Part of a small language model's weights: 197M tokens.
Each number is 500 + 50 x the weight over its row's rms, rounded and kept within 0 to 999. Layers, rows and columns count from 0. Numbers have three digits each. The size before them is the row's rms in percent of the matrix's.

# layer 13 attention query, 192x192, rms 0.108, rows 0-95, columns 0-47
092:457581542520462572541578457472525544476514516445459494475462561509504517462551493500483485527439483557489560509523530480544455388446528522444477
089:544435538483494511454459456525483510507511489458541536538375517423582486469515587491465516440582489488555469488439550539510552554488467512471465
090:506519517597518548456468556470505537385353461543509497467454428457528554490543525442389477426556553530466448463528514513586558453382494489475370
088:457464503464514528550611441519486509541419605469531558468464478553533468464492551566519492631464529506551534509556620477431547510504578574576488
088:506491553497513433600488481502524490538476404519523467506396455394536526432516495485468481535522542568522462551503546451529572426467572570512493
095:483533496485489516448495431440518503502519450451553513549489529447488445436553447573459536539467486486522456437568494355513483355429563542504503
097:506551552411527506561542504468518536527546516532458476484570522520535489503444487537467580550511512566552557546470451550514481516483511457483502
094:397435504509476543603534451517539430442499562492529513531573395478453542528521521494564409542469543503551429496554409501442531510488477485519482
091:557534558523483518512587501481542507534506463475524495512586532469484480439451427450574461514436507529523508505603639542478582569449390408567593
090:474457516466460570480443573480421527525613449469508428443414426476532495520432425539576528583518484482536476590512486443498471534670567468521568
083:446579490596487467582502499580507457550501476484411504551519578465520503522503509505458544551530506482500562476408588518464427486472456542418437
100:509468466394593470502441479481505485500512380462449591487502435531396605521466418471507423500493490411525544418548400540486581425616559468451433
105:443510352586354468531534466434483458483523532502576499514496420564486536546458388474567489442455542432493495474440485477452562463619453413546486
086:501515461484507535436517494544443512548508541582382529499522532405524427537532586526547453540520481592452431563474489518509515519437438543587487
089:507580524556465501556507431479421523478527479499564566560416554472492485573515490446418511475521561538450474470524514601523547575547541436523484
088:539477524378444533534515516564436484512465566447571606450457551524542554517547487486521506500569496525453536576454494452515486519467482563563495
082:445468477617554517486456524488570425590565491530464456513428480434517516491439522392500401542507517591473464550521548521472507518440527508481424
102:474482521503475580424487449539473504389493464489514540497468500490481525395512561470434515454533596526505507566652485569526482465461403439538449
092:459447478457480560553596500437541482565415477456485472524463515568453475480530439539445495532422367521495451532428521333496494479430555532455520
101:492500433593506497427475587535434525533483495547453499486473480515503578531457497416592496464502474563504431606405475526427507511531480459548554
087:446563520531531440521533453423461468500517524474464526534451496426466525438468452488491548431522548439506556358558526567481446458493528515549424
084:454495479446429525479494446434483566546406511532441499536570503557431487520452468536474469449449490555389515418448438494502487508519455483481484
091:495527432547510391423497518461568465534488451468522459492532469458566510520515486581499479478503500613550567463534558469447553477485533498427562
090:521423556478505553518472496526429542560535550449473476444433534467525520672436481466517520415535543460588523438471517531472488523483476464449497
095:479494512530591404582352527510474464535601521526603586455537441396525492565539468449534581476580580470432523456478558577483489453515490513452508
079:533521552432505553468468436496468511557590451477524567498583476580460536504374459520550443593545494547518567433527571532557540455458421557545542
083:515475513505541605489674494464539562489500492507442432506560506554463479537453499536492518435435576568557545576600467449507562445455495501434501
091:363526401558477499491531477510549569424563555445487500563494545466472550484519399481543484486497502386466535481537487512505460448455576525465452
091:494548464471622502500559472518439486584658446515512441492382522493453556542499533487501465548527445593527498524478448469551502469398636495532492
093:349504564519552431571438548539508442476494486635534518398436454530495535535599540460501486431554441450528496437499548496513544485450512501474552
099:499532576483498471582489531515624498574521554588507508483530447494437454554512436395453586453513432438582565504383510532466501499513499394574557
096:533510478428489550556447485507537480445506631635531462599526419481477626496447464519475511453500450513411571593388528428506540480401531476507545
100:560522525556540492507589439426491436556466495440464487573431578513513536509579484491561540493495526468479643635488610486506475458420494474529527
091:496488403586510505453548494501496502512475556431478455608447506553465490544441509481555515520562391519471471451504533470548485389462635537473617
084:496400501661518435459547485479554554532457420418540511560459463528500488477487482502543518600510617464523513516464510536475423462543576518496482
087:481575580495483475566452393468520500481529504617545483470538422547513458525540388534526480527516519510524491476529542489490607511466484481498434
091:469488616498500511535484518535538466459458504467457535518519482547437592401516436512492487511557529473504483491496510450457479466480505422527345
091:535464539435473465530484470469529486395450467539500508467438424457488487479497537515496484398574529529528593554508453463507512568536545544450552
094:503580442425494451578576445630536482549547494500484501511445525565524589537504477425531509484557608397490454547513430550497536474506517447518400
101:451444522452550533538479506436415370485521556542453569417492566549491442522585474559506573517529583504491565508479563532501560464460517378462560
095:453539493457553587497457540425596491498439466442548542526504546517498525423541508451406507505515431527508447490514476467547576527440465489602441
096:550427470462410539369453483561470494432515484417554459563369451480533601493509577463548549524521545467468447501444451506529520521397480562526553
090:491481455546438508505516474547504473463444508513485375504516483488529448497458538503550511427575477512496498504461467476465468463510552526519503
091:441519536356540489486509431572510509555492447477496587519495585497447605577492494520521475496493475580570459501488417553489500529479479518485508
097:459543544511502504596490484450464595546472537408510601519502523522482492556466491489488482437449561467519463405471538546552485466494533489621535
104:483556474412441539505430488458472559415512450553565492567610564557517529581452554462511511473570440410498484443440452407529533496435527517539526
101:504541542380543501446501508461434542471473518496429493578548476529504503489484536551495533557477452460539504363405458542524506484456480447445491
085:561464514633398500480611483584544537528524458451587468525431498492532484589524554477514500482465492493538513430453507431447544454438500540436500
106:554462516452412581510506428573496525566607504438464495571485454580447474548475586502520482463485464620534419486481466502489606579433437481495451
098:437479541521484369478477480569492514573505377465475522494437513499525481442454514527497539533606552461455475551465559473497389563425513525490480
085:494531497602364536481509466437502447520442391534420460474446522552471426434571548559481510528475548553519530460545497533511593502578474444581474
086:517502531463580540575429583350425512470469493567470589428546439546509563462513550496489492418595431424539500436480489452501466521541476450354545
085:482540537470496502432505511470527477429605447548479441519580522523437549506605508466536629450595507469453509523466592501468473618483493506555522
096:507487534536566523592462489461581453469532459538440515438579523481533528491530570499509465484588525435514547489641481481530496536438532423496552
086:458471482449567463467484501462565558580477444445533434496469387526577474539484451531450500443466617533468516430507483484572469579480476419538517
088:484467499399513496545462476486507573521542543562521545378551534547551540565486450537437416527435455415415548539402584425531501557473497560537473
087:569507495502547489484571545497484460542619505503493519476512462403579534502553484539459504477515502473584544510469573567460521560456552492409546
100:409530579531519423513556389524518450482472533601492437409585491540469457458514536559497493615515455394495523479481366443446486402459492557467404
079:492469427477453492497484496425456473584493363486469519462507500486551520550602425486477515490482512539490469566473559458519452475515577582455473
094:505481456444427599496452519462540410505417485488433505510501600489513396427560580432545425493453479434470496558524588514531529522473424472517451
094:565537593539475579450534504606464554538505497458464549402434558481453462507412511460475513487526505510487503528467510565492541662533428524514599
078:583470592551630529480508499443546603540462532547508476517507522570403447557410496563414493522513522557535461510490469478516499475531587471487529
097:506425566477395616535495576560513522464502568436491487503553513511519537543515524452487447596477467439481487510495523429564566476504472454509420
095:564575471436572506373461557531510456454507557584502508469495506564470515440546519552477510600493502516513557489543521461580504594507518535511522
087:565482505581544547504516590573539530513548515571481558459524460513402553520487574459535490569485467512479580479522494536441528483439361448443528
089:494476583589479529464516526571479518447437438515431464603451425516590514389418478530511489508488463513507448524558457524510378569536468547508522
105:496507470474503504563502542455522503544573543555513553525501445568418499598544438501533510475456447484546524484505458482453441393487483509514547
087:576470537492483469525504506614541574467584431514501539471462526504470448535493478501550551508571471420462547519393591535490543445502476511545609
084:523516561466558547555496545478518555506470531567445544610541491494503460401471543462421578558499440594491384540510514481536413546499541634579492
083:577464476529505572370568494528524521486479473544473569534456494495512489487580565445430510413473513514514483559483475429514498522471494518498440
086:554551509536539488518462538471467437454504519499471542402506539464509401509502453537425516437472496506475563462448506463544532453498447565449456
095:568506486488521464514517513572434508489533478537536548518495583465554533396462554439442455501517560486550464575541429432421513562411486500533591
079:473504419543587463538441471565464403441559649504523503509409537546466490474528556443498555435568511455516491530528476492468430514495520462466488
093:501422554531478604501468458502472435399481516447474391475478591508504465483528552483488528518565524502518473559481491513527516560475461484502484
077:564513473485452456488441505533492544486468459533468518498447427481439494490460504367436439461535519488515442482458480432383474507421469500475342
091:484527544502561424607491594480465486579522518443538550399469375477470501525510475498527509513550626528435545486480631422428434493537511503485503
089:474439458405480516556414466491494524451452546562443465474521517547477531567453425566553487428465424470561516469494475486464497561554515506583418
089:525426550492411529498441539536511492505427511415533505456483586469378550569640520460512483405466399507447501570431446575513599518567477532496495
087:459495385523495466396492435473523501474467489575471517510567527425553534452512626440500507524536569444458526523445532534405470511519555525538580
081:400628572489574502471518482537460462417444437601399558434506389478413550493508502499508524451486589449450470510470529531507507399526475517524472
091:474442495444467591492451451483437463481401484482491496507448498471582529472544587512506555498465515517463495470567557461483507533380473438470460
095:427463435438409444501417497464534501522536499498421385535524481579539476581511442474462463516497524514529525482521581526525440530583549494478498
099:531546530506517468493617523496487496445412401459497488485534507442460411482434493501499497535487559513514458481569487478430475443396528515540505
085:461517475487501412535627499528434485539487354509495524459535529493484569581401465398547441501548561477496534595520525512491563458542519577485472
101:527431449503400563608532496442553555605535521489476528522486529547533469617476429492490518522533460558474419517483504471511485591525546502459592
093:465514477502570495478498414590500578528437510460509452507469478451539518496472495449550557476491425506454467506524529479476420460491497491529609
092:483467528552505601515549523499479500497546523536480515507494513471522434633518419636485567548425387508439489559455538439519574486478478547431541
092:485479488498478514445602494461494418463484503571472493515504513468496463405515525516521472528508528508548483548549435481557520495518412529529407
094:372478459564426585548454522538474534557385558528484479630532522499453515511477439436561528451410504494540520433513472497446544523499501503531462
091:401461511552536489494528566421493510439564458542584458449574539484466468465574485429574505592519445477468501503399495444458524626577533495584547
092:479585508496495499510444581554552495495434504495472498574532408543571539426441587447520604524485507593473473411580483500512445549478433550580531
097:510436453463487543482481431521551573459435427480612496591444492468575526551451433515505525461482418494535479483493543493546467440611603488565511
085:547539617480499462409504531480487479455550509556465527459456472529394514403548543444487587450557482456472466442438452518490508503488403501464457
099:554487461525475545421611373482598464508466444420508432557518481503558509445502524593474524499447518495554455530524466400431518568551529443597500
098:615544519549511506501546524521597450516431508467501544489480524438578520475557560515463562524500504461451475539492499521497545446359464548531388
100:493471529566458473537500539525471439392550505477578441480452602527573481489522559502527526511586603540494620496582496552523517499347491437497406
# layer 13 attention key, 192x192, rms 0.107, rows 0-95, columns 0-47
088:566437538483487505500476511484566441539549440498567492506495525528459520495490525482531469512464455415541520550599501474563570466470455516533500
088:560475471429462517527444497520360519483515520510497477481485473376590438599490536496517517409552509473515414475483539494473556533594538442398559
086:493609560497468492458555478514429613450452497455420450446444486526486481498487482451417519537491593457449458464413460488514543492518459506406507
087:519467551422479477440538502487479416473468512534501610412473509529486547363510527547462577444444487456494479491595561528535481570557460533599411
089:498564533485504454519477488523494483507495427549548530401458479409552515517514567548434532484627381447481456488419487505508553591498539543508445
100:538523441543480542426477464486522432472492420566560529490505544515460465490500528543515530537484481501531519576506514479624461480374583508544440
097:488477542459552541517475364473538476517463575612502448472479489546517513531484430549446533487463474516465507559557538591398522533447527492476464
096:494559491484519567596514529608557551483519533473478472673572444485487501538449519470488514582533614525494413412520477551498505496543578492437460
090:455542452510464479547521491472471520548507419490543475557642588418491463474556496513466457502488526562547583536547538523551580482445472447542530
090:458454522446598429513492501482516500551537507559490523497477499522481423514509493488484436470544381514526439528515509402486504486580484460562527
085:440513469609511424464474476447526439475536403479463528522502538545557439462503515435498527639451545460544561500488491402531493469472509483439481
097:451568435495490549529515408444630460416488417466508526486484348541527519547475441443420530402507560454475458436488499510495553481522527486517551
103:429524418500454540548525464402546492529488541521493569496476416507482542435524446465475474434468445423467453519473510483486533528522464458521468
089:559528420440536511440443571490444515530522528514411402545532481524492451523527515590438508581474517538464515500436442409549526471494518545489445
091:558518468441389477570495454508472501476494485448535519596526512396538518489513483510437497454475505498505497481480484504597468551448540463539469
089:533480570406459507602537523560495455451472526465571446511560539462503543447454509454438475528525456534496491535483513504534507556497452511525404
083:434467482573456493598464478439527575645504468612452424456469434491522502505480426553549524619591472493507556507530522469449475464550482522496555
101:482543471496457558548467473567470595529524526389515517444459527404439483463451628575472501454537497502531424519579437472472509510471375360583534
094:550449447490582540473560581453534491435483505444486384489466406499492548476547482490406486476502399526564502592516520436405469559429532514532478
097:473519439533416452434535528480473614481403558515438450537524489504524503457498430456570547525430513430498441539474546444431570570596524466435517
087:496554559554494373546470456434451454427574514550480531500504534508512476493451510593510545467522531421510635409484560464432428514546560460466573
081:418535504423511503464535499434476491528434537569442509527465419485566549463481478528523559518492540538553570486473542455458522525510523490499462
090:451510567522510411410542522451492471566493423525507412510498473494587462549554483575493494452539384596441515508538517491527527439465540549452537
087:479463534550597498475652525489507472522541412536485411585533521415518492599484548434568517528539454502449555511500470468498578504498416557504460
097:501540522549544426608406540489454567587578415521582612393545547511515475556584544507528483527568471477450492482439453556509529491454519486474527
079:443470536559454505434514514430515503494520449502491520478473382579496472473441542523549431609464539559470522418467531538525531535496419585457525
082:458440514553454513474583437592568491492525532526454490513536509561429532489433496520474479523508526593470488493563494494458471436451476498419430
095:476495541495517459422449482471480505421565460487417429512552476548364519470490451396551569503531538559531475514493448450496445523543491524511491
089:492454542437595450539462440414536462454509463598513443437386505465438515598508455568476453526542499454567464479552462533549511578492533509500545
092:520547516604597447521527581549514536475435528562553538482502484504510511581508580487453501508521521434488521485519521589443526424521453438479556
097:450488582487528540616525520465547472486621501524511506583571499518501463601515449497470541449512395524526515446407426559506514478402463458481549
097:558535499431543526510504513428502420463491568428516497515600513662488555539599552509521463446477430584471480469544423503445506470444427443492385
102:527473463508531476536587505465484462480545495405412474516473608535481440446611465602540452607561505484433577551484503474536565523416513443396581
083:489515492498508495432419516443498320466557436536511548578495432501497408524563537497494517593534499403396409474537575464448532524502551571458474
084:475477510604440448476445441547535452522529445516634496622543500501477453400440463418472550540513535429500522473553474370455491558544571478547466
090:582519478428490475525430594482459511516495449443461476570499516563507517433587535545566520476586402549485525420454421572543472436453497514495474
089:547528526514481476552486397492489481438474535486529507483452475541510515500504391510471516451474471517529569508503540485476502455557454435499400
095:552397516507406528468654401525465502443488501512492533455466511488463463523449514499553509500524563500552531456414506530426496498572513432466549
098:500543516438461460545559418558572402402590506395478529567452471494572530507468474512479516493562546469500466422485496554521603487552547511521353
098:489542509394458524479454394403495405492514518496493485492500536529484420516525513621508480469483448479410418523501502548496515526395490471416502
096:420500573545510618497522548518539435505355595523442510477511431484553489555519505504493555481578515487447447497545597479537485567408475445630450
090:579491498490506560540414605567455484498550561517570457582380448407516479501562590428497487502493496535489439525466457504514570541495505440490479
084:446523451538488432530550598500560515513479460447501558466584552604495455561521439472518497528522450372518450545463427491505483479516543516569409
095:479487515533509546481479518428516505503558571454506514492511589490468494492488543431436547510592528445605405530456518573551471472482509520454495
101:467491564591470485585423483437500472495482501497503480509479475507495517529526589486418501534474516486540531388504553462579440505499408583466512
097:468529542485461561444463487513509520429445519580512421470568540520490498665499578469588550519521471407477518413455556564581514541488423525624540
101:425480500467525632379497483464474468472573478639482467552437461451560555543448495504586459427460573481430467429488494509491543485502509515569549
089:523458497560501491530532637519561454491533409491518495574505587533547470490511512486467396559498465483539526484442483485525443525515447461507459
102:464385463471529582515490509524531498461478584493430433569477466461484432543505514529457482452387506558518446499456568471592525529495481441375425
097:549430527502595438547491581573494460567430429531448555445394565511543482386526524500510537490527463480550484532486523476499440488476531542528460
085:511552571473363524513484505541442530557476453504539515533474526576467504505559481591504544492492545553489580543566483472579489512519498407558491
089:526553425475602583493520480454596507533526521528514593490488494502564540534550480514562450512508453464465470575396482479476502458535498483442608
086:402517578558524424529445523532439603507517528560517499503548498548422538531554435435582529518455468559435526449528542552527449459497458515476610
103:486536511407466569576534465558492498452542501420444574524564550533394468552555580547562495435525527525466541511482465474502503492480490438476496
085:478522514484528496497466486552497559629461479533497472471488509507531489627531508538498483395546506477485478499452580460469472503397499572473439
089:486451407430566612510457447498552444548455462488455497418533413467545479505484505549562530447501479577461513473517492439563477492384388596540493
085:528580571551564410529532520504462482427542492536600501518504476508533483518465529531473447567512476518516503496471452523488487447509527484415545
095:498514571493512543568594479529514455429539482481506560543499460482410439482457440454548510519485522500566576539482387550438559438477579577517420
082:492452509489503458437473537388573500515481438486513502517450476493517474471504486528473531525554444533506554483516528523537590557443547493529542
091:452481525529420527515494532550482471514427538507433507431464497430472539456448498534518548550535526515446501507528528432565502440461527569487403
089:524448408529521498491558439521482529507502511591399468460441534381559464513421513409537489538522596525542508493468601561540541608578550548508569
086:518478482454536562465497475470513513524457559501536442527441456516495383498468452568437528527501504552560599510533464562468443537447516443482627
101:563572527568562613472509467517503476573453513464485431483515518511500463440495539554425571550461484517460512494523460380585588502520394485437484
095:470449478549551505489515553525399499474488507519519509554467450555509420412481527462597516419543493566581511547523410586517506406482458510589536
087:521500396516541466528508514476569447549524490459491554460516544497489472570521449508545436560495634510435465535441438499558539499476429519458524
086:500477457505488488433460483595403504540487495575439594605451476474555486550407437484650397574560527434580431567497527466462460497553445472547565
104:496490451454514516538434447448591502467529494495583596531546471477443571681519482496494475489581422489509511462555497566469469485410495545498470
085:490437455552506470417524549511532474516451432411548468481369448528539440596566479512522556499516469444496510416490509530479464546538533440531565
086:466537496530550526478482452458500510467446534550472532490557413514537538458455489449572481518466396493595507466542511557484531542537468471546450
079:544551486434572462472601571608515492506528492479462427486471445527482565537575416521490497530504500478540442435517573512511480474476414574470474
091:602546527551459503486512520510438523454420554521467418508431332495490401527512512589460548461492531587496495533529497520469453506455571502402517
094:592463443490482533540522427463535530507545477516416410458475602454534475481426533546610468437508519372575402455382418487484509528487552487603470
079:561483473419603466561406455478526501413539533428498540370476487506450497560529485527514485527515528453422383525591496510475460455438506477470468
095:452469515549598546567537533531520453527528558428541494531529609503554456471486519448532509578502435460565563541490478584494502587564532503503458
078:612516427499493451450544544451527473438502518552444520569394465573513574478556534412485560421537550529528470384536463524466497474591510444499393
101:481477453550545472560442494489436446505450453536501509471436450563429433488559482531447546446512530489399539377472545444485466473504448446445515
092:449470486410492538505460503444462555440522516581501538509520433522577587516492531433563588414565435539471477512523549495445453445496486499559513
085:577507534534456509554583585497478537483472595356474447480524605371462525531584577429501525369438481601450507573437529531551480503509500536425473
084:493520452506452460494465493462495546490470458514514506510528471506416483477517458456523504507439450519499536519461406508455479434542549507566535
078:508606501495422507484545466497506504442455433514546463524497473497404483525557504501491493610537617484466453455619501515483531504532380519505396
090:508527494429511535492444491465454503480428565516515440459418515503513545485436600532446490516479476423400498554492483464476471553502383481510508
092:468520558441466540402482545511491557515527534486468518585518551564572565487447540524586470577522480480483557490544497516516496429442501443455471
091:441514518561460390442574452525489458499432429441446477464459492540489479383471467514463479588487677451549486421455430552431458573477551517523486
091:519401517566441423543579427520557524394476431503513508443517489469490446413523570400468558518453517444483532463484536491528524574599542555440456
091:423437490371501547576498523513520452487453474450501446649481524473494476534464450512511629473504469571481466489534494537441540608542567571507499
091:453515506409552438449495465514483443466438506501500614393437602465522553541558477424430489557491559366510452497496463438447552445562413484520549
090:538434570545509482489531501395473394494487498446514623517523564479527462495455499471523462556434523546468421523489501557548527541442481569491497
086:462510497545469539457489468529474509504618539549507464568519466489534457506443532529481572533497506463452518604549508496613468536505528427499434
097:480502501547445468495472522513462513484486552591450420576572473451535516386454498501521521513444550558504474543475552535499485472541457484532492
098:479516608481466568448531542470523603497474481506511386450605473512478519532522402460552530588473525481453488487464452532527430630546518496591611
095:485529464584462410555505480540472498491423585551455553512505444483513505489407529499473436471492557534393478534546467441427459494494459504514514
098:516517542519584480440452519447464509505463521516520517523530520513551558574522587387459521419537421424558470553523510494476484569587517574540462
091:510513556488468562560496545575522544446602493523509456497509490518444575449476492473536544452481582521436495442423547485490618491506581529382472
097:520569464528520512501574470478537419503517562571530468572386441503465488485514474528462511521445460530604465549502462500471528551501446469684412
093:594500518540502457520467471555657414479415451528501515447518538546528493401500526478548455600438598454458481530445436496565536499490519508522388
099:491488561491447444526532435620572523498513525422591431482529532541447432473485528523491523605532478500532538568538460520515515556456503452505497
# layer 13 attention value, 192x192, rms 0.121, rows 0-44, columns 0-47
088:487533497518501570511535484449480498483476505520505494504543463496492517495449544573576460456457573525575545436463410423509566477616507447494504
083:395496553551510489490491521537501510442464551553451514521473535477530552536433509561633526524466527590510525469424555447522509572529483474440455
090:574533532507479560504543479443505451512436417443601418435537464456468455526523562513566559628560577498520514497576536513449520477585549535514510
105:445543654451570532495495550402531480513504514423561553519569438524492541483452552489514440527559432479524575499435497605476509561532504461589572
109:475480540478500534398431459478529462530458473482480506512505507475495513685463523598527429522452474484547424502477517439391516506371508421556481
098:511526464573531513561512461531497621494504592452548466525511494497445502467597398540577579468516443530468523479489537516595448506481536564492481
098:460497485462404487451550485584411546411470429483451577534454523485448501555481386531507488474523661507547522522468477515525476473585496497512485
092:517560482447527510525461529489533473557507490429483509424428394405536508464498482522587445517564418433485516394530566535585430489574561380472496
097:394480599469503379467462562457471595525426503537418471471504571494570460425496594467436503528545473522423539518413483517521533479595526522473515
081:471383560546483579534532511484533421309564441541560419504474504504514492590576480407468557518505508514490463553514517561477362552488509474510439
099:476504505567533545527504447514520498406526579541427536605582490547556471497553449424503569532483564478470496530559451413489531544530569557571496
092:526519460443510614472514465606562532550444535567483508445522480494442532523494444474475569569509504550496491531508627483575422416455446523565487
090:433478525505413491554507405534499434507458521536457508409561432568535483534491551426562581497510421494568465544469522445491457466418480429481556
092:504495600582492522526410509564448620557483402492492501464491483472473479473524528536461397482430431477456530536462385549572566430539562546495604
085:507502504479484434595463434542510470538478460533507457478486491533503552447563504496481462486582483573541491523541463530622501471518493449543518
089:458495505555544454471580513549477446467517463454425504548544470501493516438506482487504459526506494452485523499479485523367513502508510457548530
085:463552465554459476512449495448426549437505497545449524519517471442547445495463513485507471463539511514540621467607461469564434447492502514439437
097:575491474523490480446581562577475572456468405502606616540467473542539469554449420447502572563429577539478498643496594494505486459506475567516530
088:537377468463432495618548525479474479510474551522453457441557376551506516470576484542538486484455474476552411457532505522498496424554460544406427
082:462501503469553537438460533513535543501415525440551353574554491539526486480431559483589438456432534559530542530478438516483548585537459476495523
087:498503450487536474502543475411419561597546533511508492525550425408458533469447516478538464575419494460522541495485400496428526561399454513415411
093:540568552467467492588482566469469550461490435533488456541479529510443507533481515554435461550516528499506483644522420517436529547449418454476519
096:510439440488453528511426431527470511482474536481482549379475471534523508564460509509472492570479631490436473429397481520503465469462479526523502
090:535539519566509548501454454547573529525499454459477506505518435460518526510540459502363497391513423505534450570459456483487536386515471508466503
093:533404526505535521440508411443465518420527400449492469544433477469495464570470450571477500435541506498505548409402495500478470448456456463496514
084:443488487547415457508536484437570448524492478468510540503539583519476452461540558561491543500546445467508570463542516423492384546407489471451567
096:465561548558509472516491492503431380410525600474522522446491492541515444466550533435540471520440577420524552558566529435460543472377514519547488
087:449446553474421560493588515556462553504502515508554488485478370543539475542500512537521506526471510504499416426433578528426396434509585544499457
091:497515541524533544467461499466531544508532472436476462536498473501491474490487523515525485532548594491481556504521512540387599526449424513573615
098:518573491503544611464524529461422558483555502576490473465526350588458479422478478484495550484497475515511547514567478634513498614476543504434520
100:553558546561446522497567488533520576514463490549503525476426618542531470512446569515481396549414549547499554488466459452422528569521499509527502
090:524485518500462397496581424486513490497537526532491538422444539499485485535552573470536572506542435596422489510521531451456491518556503478468457
082:450469473456483483401579519471519588424520493538435443362384500474497384526496471492514492576470560434474472462521473481473482530501510468601526
087:528604535519541581524506520444473592552444435507527517454506545590455409440446493515528479543455463491543615511535563550469513609434454519513521
105:491580503532548508542525438531501477496450462460527536568517556409469517490442585545549500516499486464521480510507553517470473497376430463514493
087:541560469389526531503547517469552655508548513387460501430572507458464495481559478450565559475541538455540529490517456560535505520537427428457453
087:531499466391537511471454462551433470521535536547539461568501503457554507489504513485581543439499563506471501507550467507364562469439460641441547
087:475493433531538502564534436477418552493595518433480488552556531471518421543578451460444520591594471455448424485460479444406483524540479564516568
084:586405507538537560626487456555432505529552470495519561597576475475414508513444502511430465448507523507492656453457505498458497566487461559527498
094:482556492470451510544539529509457467491441497560535530467507520557356440569483527610501371454459466490431501528584536483492490483505441503508566
102:459512455492532525477536516515408535487533525517518531535524481520518578458470431485506468526481451549590617473489456581573596505470580447550463
102:517487467536495448486557398602534582562427482486595502486569553530544512520571569491492531470470529519575548568503467498512536550523577466468499
084:515519353527517485499462512615486526569387436577535574494477493504531482508443592485530525508461501496523543511503581425423541451393558555490459
088:512482460521546530482497557557486550440445520492485503638599543463535511530434509432495533520465454447526534479490447548403542379498429543575586
099:533510499494483512578461544456559387549556518473505588505612468516538436580519529529501389594495436437429490430497454501476401593480410495488556
# layer 13 attention output (transposed), 192x192, rms 0.247, rows 0-44, columns 0-47
094:493443500448515481471536497641490496514476485434453478520437551491549427488498517492488508562541506528504440638548521571479491583347514599410555
091:522512382448516532479455589474468487472529406511531491437475473475528465568562530457397509471511472375473518586526509566578557453444476469485521
098:505390373423477527480439553568501640643525566471462551563466541621546529471545541475481491429471437526493504524351494511559521481510437465399590
112:544432336592492495479527497533517509533465466509464448495391502532540483526525392542507505522441512490494460530609476422534466377454520510503467
108:487586465567437554616494545524506522509480445501426525477586464511528493412498458490521480575417493523466528515498522577530461474571470477402503
106:502396507459474425444534503508508455533565468546463484513453537540430457486482480507453498526501558500579465568541442529522528584436498471551512
103:573454508571561517524500497512484444573544490486579448517505513462590447496514554498499506532514410560551457504534487438531507529461559515522459
103:516444455606543529490589456462524530482484499566523420608518491507545574530429497439481560484401609423590487545525506443429527501561490594598625
098:497516481471610569537463514507556396434530491485534512477497399506454516471540439586526544510578459388490511527566517463459431497465471458489382
086:577579486413482517447371536540498628559489556436475519520522498454492521508448513558487482509561412590526509422482553416537580471484545486488548
103:479453497417481500450470594540496485604511429478593529363433560537460524542530509553480466506556427607467505522461523505549450510444437497497451
098:488505539554543354486442543470441484476560433497497542418542557551591475465566491478507421499549606332462590487514510501487587568494487479497537
104:541557451438528518422520494486521490481588419510556489503516524511439517536462509551477507506536539519466536524497514473490597547599539538489460
095:492521413472533433554553570444588406513551579560523457534539492539522482532495465509528565538537605492541562436501591489403486580559446463474432
092:558511523573503449377517557462451565493576510535532548539534562477542415496478560458546472553526429514473494487471588478437487555505508611451435
096:480422487523473521504450525492561512513511496542497467539454509543501499491598477448461503475487569569479409509488531497595496505432459519510423
093:567390431468484539418538477501575477540522513417582442473455499567449624532531518493451500539478451380482483577455514506487491525483555517575529
104:522427525489438557516478365501599412477522546547471457461558567485443515491577587594480502494559527449511487479507369527488482597509433488428373
091:406548519503548465478524460519512566546529365447582520596405477424505521499373523477443533482450469466493558546406461506471496507472571518576557
090:530521471488495450490539418455455499545615431507488562447392539496423473535506494530423545514565457473565411559494515472543505443494594476505479
096:457441504496467554502523559511561565479406449439513508520429558497498516537477535506453544471514532538488507493536577567562452551582527460470560
095:432460411529491528484534441469499504549513512477580458554555494479465508450513470473553440484421573459494460368498464489542492462555552496441525
102:558546517491524439483543545449477573531490451515629498536536567456531515540478546538524508455524418470414530520518526538475634534545490589530539
096:435463487484556481493506531460410462565487526557498490479487543505545377516524462492581453541499552487451528457468598556487489582534519543511576
095:496488480527476476537469525477542432550503544498526495556536473481498504441536462380511483518424421543576453542531444548537500527579559552555525
092:557434506435530628479502572535479511432525562483472432589468428506541456585515578519539535472483512507507458470397501514432490446487502516515459
098:553515416379498502478467549535551619535511469522441505465497561479556622553441541531474566420523420474413515526470555532565466532588451455417504
088:539484472455571560507474491439582463493447522493477470582529569418485484577524448493480496415454450499489579522588410487625639614438425414512533
100:537481441512506503559519596534468515562367590521472522515484575472523516446508455523463494479479447536523417506483507560543411483498539499441367
099:467417497513504397452445527530514518462508458425540547560484586485517605506518540505512412476516588504418474523482562409545545444556413526552459
097:465451486400528521534433511506443435466514555505514499553531423486429487516552521458560642475580416499514504532421524522502440473472549564536399
095:520445434395541539511393497496461521461538565482492445555545483520437506439435491554488474492466525354521555472503402478539480490537587513637456
087:599587581524519514538454483516548398538493463466579527564578523522560615520546533486481518486564380526450499506528504483557490438464534500478394
094:450418521441423439455508444579542442440519621449473475538477497448561565511517546445578493518498544422469400558533430433541490416483464507412413
112:497580510521400524433538558506563536495490559528390396514516462487523517478518415461489504540453478447501543483561466460426485518608546522467502
091:509537512555487493532439421567532509522516575550497394562468630514522474507477464518438555433422498528585469534461520494540447552569530492575547
091:445572538561504477541499467511563517448421472474463562511556520469453510541445495528444454497498388510582487520466510516503448564527505434467528
099:497517492515508517499475484468590404507464515597486504484416497508481483489438497463532501406431515548494587549483522554568506492502498446471475
094:468536541466499393519550552518500492470502607554468524526405584503549389561619468518557536502503505495513438530522518573493528512480511437501506
098:600399417555488535552462521470470536494554519454441487534429529389529497515461487404559537512453525437540549481416505484536601547555489518445510
106:547502538500500469462491510491545532481483504470527558430483510555422492541478572511496542536551587546489352581531541459539510499503466512459488
109:513495462444452559493433568431461413506555532544474492449467507544437426516486489456471559529527492517471493432493506433498468502481424497526473
095:460510622447496510627520529489502521435489587480485520456546554476623519462498509504452469491495567419477504466498448547537520472555416470492493
094:512523507511476437589463491414578388573507429574510490359450447506553467493568483552531407569530573466518469498461506530554556479516561480474395
109:473518497541532464497501535526462502510387463512482497506436499445489487442506454499496516399479583501559460480522544465418683458523475464483475